python train.py --attn_scale=0.125 --init="normal" --init_std_up=0.0361 --init_std_down=0.00659 --doc_mask=false
Each number is 128 + 32 x the weight over its row's rms, rounded and kept within 0 to 255. Layers, rows and columns count from 0. Numbers have three digits each. The size before them is the row's rms in percent of the matrix's.

# v: layer 10 attention value, 192x192, rms 0.261, rows 22-53, columns 0-95
# o: layer 10 attention output (transposed), 192x192, rms 0.223, rows 22-53, columns 0-95
v22 093:128127123072113180144083172137120114176122140117117173149139157141091117088127183113119134131137134115083147153086144124110161191128108119122109120102101115070134155122145045091138096133115157109134121151144135107151143151169118163142079099129132133125179127134149148152088088100127213128
o22 097:156154164199128103136169082163172118161177167147146129073110107113135072195087132152136115127146092102121144147145100156212123125105147084128065162144111087142208127096167144138095114104089141145044096083103086125141137099131147140182110134153116081138166086111191132115104132062152063131
v23 099:087179096131067132102114137073066102100134082132045158118157135136099140112101109192165104103128171139149143119101107140132181134166132088109121121167055100113118140124138130187110106149141091133141172055151096156152105105208093179122104089139146058116085163119120150124155171106135129150
o23 105:129050092133119078140151107138105189099155176122147074135144044134132097175148126101145206090159129162137120099114173106096118131138084201131101108186108135128124127082168075143113096079114118109108095164076163065155135145100118130152116191082091157105139145123155184119139145142101100078
v24 084:192134141139139074167099167071097145159124104122180079132096093151107144145154166100164058097178095093102132121173126163175146141150105157167095116101159100133120107139131136148132159120117094094071146119154198146166094137097104111135157070143174137190176156187165103164161100143129079118
o24 088:146112140100164143108066123162163153122163095079121196159136132115060198119129091038165131145127147144154164161121158143114089139178140127121136131050103118088104202157149191071104066144148162159115120066131122160120149145196115159101166128083138129117161073120099140114103106134141156137
v25 089:164151148101145078111160153182098146145091119118113112130154189161062159169121051132153160141137108159075126076171104132162174149096126124144156182099169156158113144186180129131095162175111095130151126183107186172122072112104070138098126105141121117170182116146134099182118094111178079136
o25 095:169133144127085126122187092123207076077189117109147134113119135159145144119184150120120114119157141137109104138135105125086185122171083159167141101136182102132107169134119161094134123055122106118193121105119129161109144115108098130126142110142188107100144180158117153147075100186121124112
v26 099:121119137180106080119129116124126181163149113198157141111131157144143156130110104118153176090106108099178123143057127115149106102136157091155219132191096190111136157067098133151143127192201124131117172109141076125076124150151154155078129134109153121139127142153080086130109148148098057157
o26 096:105097098054109156162080138112128153148170113113123141160129104109097097085173175169132135136082150184104141154062133118142128161156062135110106096200119057104066112152086076131136190145115185156140134154172098143162121117093073094174148115136112099116068180117095164128113129152099084116
v27 090:114110087126079172157104170109070090131148116172051122173154159093151090124128124172193134101111103109107117153152064174164167127178141077128098122137101119105144083141127116118139135187141140092168083106107130147123116128174104076117076119148148138108037153165177144180128178097132082082
o27 096:098107096130133096125144113144144112138115112173147091128125069157092121130134117138193187131132093134138065111163122085116193117122137116100070137153153141068075168176145065176156142097109074189094176133124180129137172149112099166183144139141141167113149157191094148151128096112128106124
v28 084:123131133080154117134122113138142104127092110129209119138141120148160117136122145169173112130135151106117175099080108095128078130130121058168130162108133088123156119131162134116083136174115137133115096149151076135130107113125161120132190101203135083103141073144205124120118117086123158140
o28 089:121105160198155174152215135119126108130082125121062128132139136153157112096130107083148098102125108094132106147109095156106096124124169107186152110146176114166143111188092105057170188105183118198079055174172143107104129076139108123075143136124104117161136159136121109106151146134170154112
v29 094:137133123128119161114153144174102139192132120113157129113177151077155095190120060143056157075149105105104138115161051079115103132123135100148092148184151181120092113183207143116064184173126097183117144095145144180072030105168155119128097146130124115160123126146107139125122161191073185127
o29 095:149133146138149133107161146155085153152146135144126131161150157158075138117137121118136104106121097136116076131136109079105122133173111130146160171095110147115136163170133049120088110180097117093170176090111155049129174137084136102116136107103122125110076104147190145160143133112170075131
v30 090:130149169113114158080114166114141143125113102150118135106108181157141174116102122123097095160160090113174157162126155081090104144190157075169137169146106175143124146116174109171130163091142108070111097100156124145108101124152135108122093105109102100131093120133097127113117168166077107171
o30 098:193100082169107087132185140122083072139157160162136118168173132066057110154217128152125155121049113138091133089101091095123050122099083101167143077151132124183116092126116098087038108167159153169153137176121136159119078126101081072075157137203064139134127161190167157121152121135118091115
v31 091:105105140098142146136112101123118192128164106159132136070076186104128120123096060163114166138134165168184104110105094103079114110151176117157188154103092180121110103122147147199172103138086143084078093155130139132161172171132143140100170136115144146151045154137107168056133068130131076098
o31 101:127128108119130107155198176099121095143189066063106155112191125121119095132180113130130083102082097136121114116146107148116123139080133127110098152160116092090075107119126148084098187138134125137169144178087206204150121074137134080169118157085115084143114169064095100164100153114159161139
v32 081:143103127154164151098134175136132180127101159154119060124100131142111140104138099158061128140159131154176095176093123125139080100176162170153126059161119162144125090095112122094157119088086160047111128160122118098094114140070180114115109128098136184113141102052105091095151033093224079131
o32 089:079121156079123147143148149133146112090142119138130140081142108163108133151096121163126094111052087096136144111095143153133100095136143136141123156018103049129122085165162177138162120128115132095186118133153094106172122182136188097122132140131122131176196159200054162106110146110165104174
v33 107:119135096134128149166129151110166117173159117096125115165127026102165093156159152135108079146104140129089122068165104136106102069089105116084158120125118102079174173084071107131145077148112105099128081144139106052194184103109158079158109115111101174140197127121176187093116166178151146128
o33 104:098151184125173205167155147182151183138126110194120132111147108165164143111066132128109106211128173133125118153090157120194086183102178106115121154120133191127124043152079112103070128161108161140173140156121190120096117144111136145097155085104137126168166094135091094123123117117082131123
v34 094:089121138187142185121137105124166219116182114137113171122144116108105217127166122167083106155105129102114115165162112174116108080125127127173171119072126128151142122126121107181101091156140095116193096141185143080124124103120161125148095111145112078105123131130100150020156114193081135141
o34 098:165120099118093141181095141119128120170090116112144077130128176091168081123145147098144133109116137097134127096102129129155112135127127145131146145203143127121129072141128128145115127110062074180080121157059094154145149098129119169087147115133117190227152129129135135114089163119113131079
v35 088:141135103070173150133162184131124124063148096157081139112140110185093135145186177109151147071118173119139143130118160161158130135168150093125105117098106094118133082164192138123161108103156166110157101115133170099125145164080081123101133120164091149124113136111164115101188167195176106144
o35 090:111124167135067079122166043087102087136080117140103111137129093097185180097058130168174107166137131150144155133164131125084141146079100115123131137151172116200146161140124138136189140117140107152139193126128096136142082119177181146169138139079133091083163135144125165215089093072130180117
v36 082:122127098129078110047076118093080115178147199125115119143130074156119129121171116033124143132093136094069146151168147129171162117144159124092098089118104098106162194134108122129119109159130089119157174112101124114153098122067152128117139107155085149130157141092064071146089168141121149105
o36 093:149125096124180113163055156122139131120161130171131138133091148129139082148146194125102130205152113123194090113117093168135062160118176136156118139166179109118133082119088118123143133170153160100118135114121128053103135141164080168139135127108120076129183123172099193114159135127162164156
v37 097:054129117200137098116122102096178130069144156199134125115110077087162110137164147174082174140101175142148148180092145107123095137153156079107143118148123108156143162071072083188176115134175141072108172114093089139137120087182119145076136132164149151106094150088108196125117092102107091181
o37 089:058094142109078126117095161158097114151064107111103132090066131121171184090151191151133104169136151126113102191126078122195185121121094108085127086160117074126155104099162138103152134146083146159127126189124110132188168108099183100100134126062115160118146105096047142156089183139158118121
v38 093:118107086144156201094177119102191101141143110140198164154167076127115131078146137118144123145117204099079106104098123118151079147123100119137151109135129067168147131105092062122132131168181107135143110105181142124118154160138117083070106093152089100051116123093186108115083136148106160125
o38 099:096069084126097125096124182172115127125063129150104150115086071072108159119126169152117137130114158106074155144152172119123118162088094103031118121206090186169166127159129106152187160095172157196125107219121081090112129083144177144130172124132143136121132109174155165129188090101098121144
v39 094:088124094123126102193139132113079127101151138187143122174156178123089121153079059177124155103146124164155167073140154154136156095158080078145118138156125179127086112162128082220167151057108124174112162097109088129117113113166130182138137123119121118080088132155165198184151083116195082136
o39 097:121146196124119078074107066118074133132106102072117085065079104140174140130203122189125135121114089121183135144124169123110133174111123233139130170087123057119140078165161104081102108099155090151126099130099151147150144169078123141112140135137175158100111151070154144141137180123140128116
v40 091:129166134091110132099131163152171111115114140136086159179104156157123079082095192171114063145187157140140149140163168122146180148133157173119096130118126139114096091163140129116154124151169096147157134097131122163141142144154124146116149160183145189162144090123117168134119088053110115163
o40 097:131157126167158117149173109102175122073113126113129090042158122157154125113132156168169123108165089136146126104115165083135136111123111124135104134127108166187143155098082154101140145119083131161128111088124113079120138155108161144128082100107140089103136127087130077182140118138098171112
v41 095:110139155183136132125169136103099137092134094100137123155174123164198125152195105090150100080134132079143147099177156140172118115152145200162113118156102149142041120124109151119091127164103105137119149148140153169101147100117130093181146176114098130134127131120118109170067153085096111135
o41 093:092115135077179119122046142114168136125048156161145112140069178091094163164175110109059189115180149176140125120112130099165159129107097099094091112145108052126151131215143142132122125166137154096145167116129094078125090185125125159074141101127137118117113165184157121078119118082096137124
v42 092:145092125100146130137117138118118177096117105090102132145125105150148130132218154058183109145095118063147110127125058091096127080164117148172138138169069196130146114144132117134081160129152139110148118138101153104140102082049132136107161126140129075130093087183195088184125172103142191099
o42 092:179122119128089166094163153120171060153107102122078137162110114197132069118117120066130136116150166160055176081145128149072089109107153134076147115119107093111080140148109168126171084160168130186127168185170121176154150124173097169093120114138115181144092151130121107089162102073091133166
v43 098:143149149112159102159097102144146130128180107205134111113084133147086168145100160179143081171165094143162160159086178160148151187160135111062075024097124118112153170112158139147117112091081135118154194115100148107121170138171137163119164076128149100130132134110151104138147129132126152174
o43 099:170132131184076057147104121053095166093117142085128137199104149161112085122104138093152163206105135136129084123141125175093170129176177133173125162110096138189093077110136139138160146112150114157084110068150096195118154132143119130166107125056091117140203130075152111109084096131130126047
v44 085:140107082122175107093124086101139196135163136156096110114140179156087190087160126158131115089120096131113166130125143116118161121177141129192158158129120154163146103120133092224176154065177144136112168145137154102170164164095153098097051083139134142063140132113113111108166183181113117157
o44 093:164112187128098148150120096152066077172153089107182142167130056121110082094136142109095103152126175128128152122139161167114088197185123127131105139173114100122098090105084126089109128150150123157130126186132101133171067139126089152105191086105073097135160125144094168147111116094081090104
v45 085:152149079118121131092139164146116120157156158099131110164136120171058126130166116091141098140103124170117127138181145173131122115153074161168141109090083176116082101204135134098183103184111144091192114130124142142159188160074141125155143080130159054138121118130133160077144126153145071103
o45 090:148089135133154144156139086122118072129178131130149127140128092075203164126097114103082179123164122133161149125163143120125158167107130142159091130147164125133105150133094101158094150127130131125052144079136076142103124126145119076166145127122093143128150157133162117166124182126100165173
v46 084:203091146099166079196146191135110100130100116073131125157141129145154089128058081125091127103102074154071128109125114121084128131126138090124074208112115116189145143162084127083091111124100127170106102107172149192114136085144100121136091135122154182165129112167130108154098143130057153123
o46 088:123172173138051109082109059126121170102144155145128144132127182141102130080131106171073171105134157106167081110104084081123141064134147167126191125124104156100151110132117172085088120137200158115099127182106145126093021121113080162125172100161145076112132141137129155109160126158165082128
v47 092:115135101131149119102161073176121111111092130076192147089155124162154191152192108104195136109175125109120128165122106152163179143120099108097125114153108014135102151131132116170154156135104111155098137069165146154108128185208163123106160146156136155062129139130118157099163156101130097110
o47 097:138153064133141132075150140130133149141141141096102093203121175084127191113127149159129106117138114090122163151157134104141074191141159099095109211122129191148104104155161121124143145143123136143108097182146109116137158106101102160117108083071106122126165198076176129185119118156103197108
v48 077:160138096112119096117095096171163069126136113134100123132121187197124115144120100142198173160155161129133140151135117134225117096180094142125182122168080067097132161145116141097110098156127129101139113124119146163115131181139122160128133135137136114119115127144215211114110145103060123124
o48 080:097128053162133111106159093071092141098108148131151103120117135101095128121086222097146124154101120089140075158180164101085185185100118057100089165108158152151158112201142129199123160118077141146163165120170110073145139045118106143099161109117117108131096182130149137132190127117094138126
v49 084:142182089121111108156125131123093126142123124075091119113159100069192105188137160105161128124166158127071075129152104110069121154064108111170135113145065161094123139142069137108108139138099116124159111144164148103083060153132116108096105175123152162144167174057140170136095102162094146110
o49 089:117157151211097198158162103118164147106131089137071130184126180144134110121073112128145138166162124132162156095099156096128145133142162090080156100161140094105167135151132118073066167105083194133128181137065153119147150118118119114125088167096142102155081098161131111191169133168181103160
v50 089:152133090118122174104100127164103126118122173130121144166117017187158096113066127139203147166135091101113121115140160122131123173120120071133120119126133116128115114111170116101108130121180064152139121150126130102115117125138108131095097170142097077160162141157143087176144139156048177133
o50 095:172124121103128129143161140103071125059125139164129116136125113098077094107146113087082101140119178153091103076093087137097119165110169112119136099139134146162209143101160097130123114121165097156126161105144187130084100079112141141179085085074190114133133105146133153093112141109130113045
v51 078:135128117153091134098083104220140120139163126126168146116117113159116174156095156106096116143082164117147096112140155129171141131068058154109188058141135103146081156052110129122141137143114145150162119141082188098174154132120115145148099153126052118146139147146110175084123120108182199118
o51 082:108115130127158168117147175100168130105116164142085099101140162162099161132066102159104101132144125126135132101083150083124142090112163099141144157145089179080168155144166123139170098161093098088129068180090069150141132120123111157063108135145199141120151110092214134065095113105124124081
v52 100:187103137100164150127159134141097151096158153108041137147091134160133143129140091137108141091148107127132123118099165099063107106184159139186118162152096230148161121113115129123072103137125094082135163096133117109146120089063183132113162123111157088140134169135107082147128165123078042118
o52 099:099124152079103100127147128108089179128106067120140084102127098126136106132130071125111130139090149124120153102155128131121136111100139131153172035131133128117052093180100106117060120085187134084132114162129115138099087114143172174091072167093119173133124139137084177108110164116153169162
v53 108:182138167154093140181114126112130143125111164133092140162088148134136101143143137150096121117134127129200083182111176137160126126137132176148135084091121190106149180066129157060155132127120149102105255092116183147158096104156166133153149067086065162118129155074070110133080151108149145131
o53 101:089112123109166038088095140133158163149159191157142163051145153103091096163102128115134092145131109144166147079143115200101127125144115149098110135111174151138114081124111151160136097129090171068140078084104150160159129135080183062085092191120108154174173106148149093149082106170113068152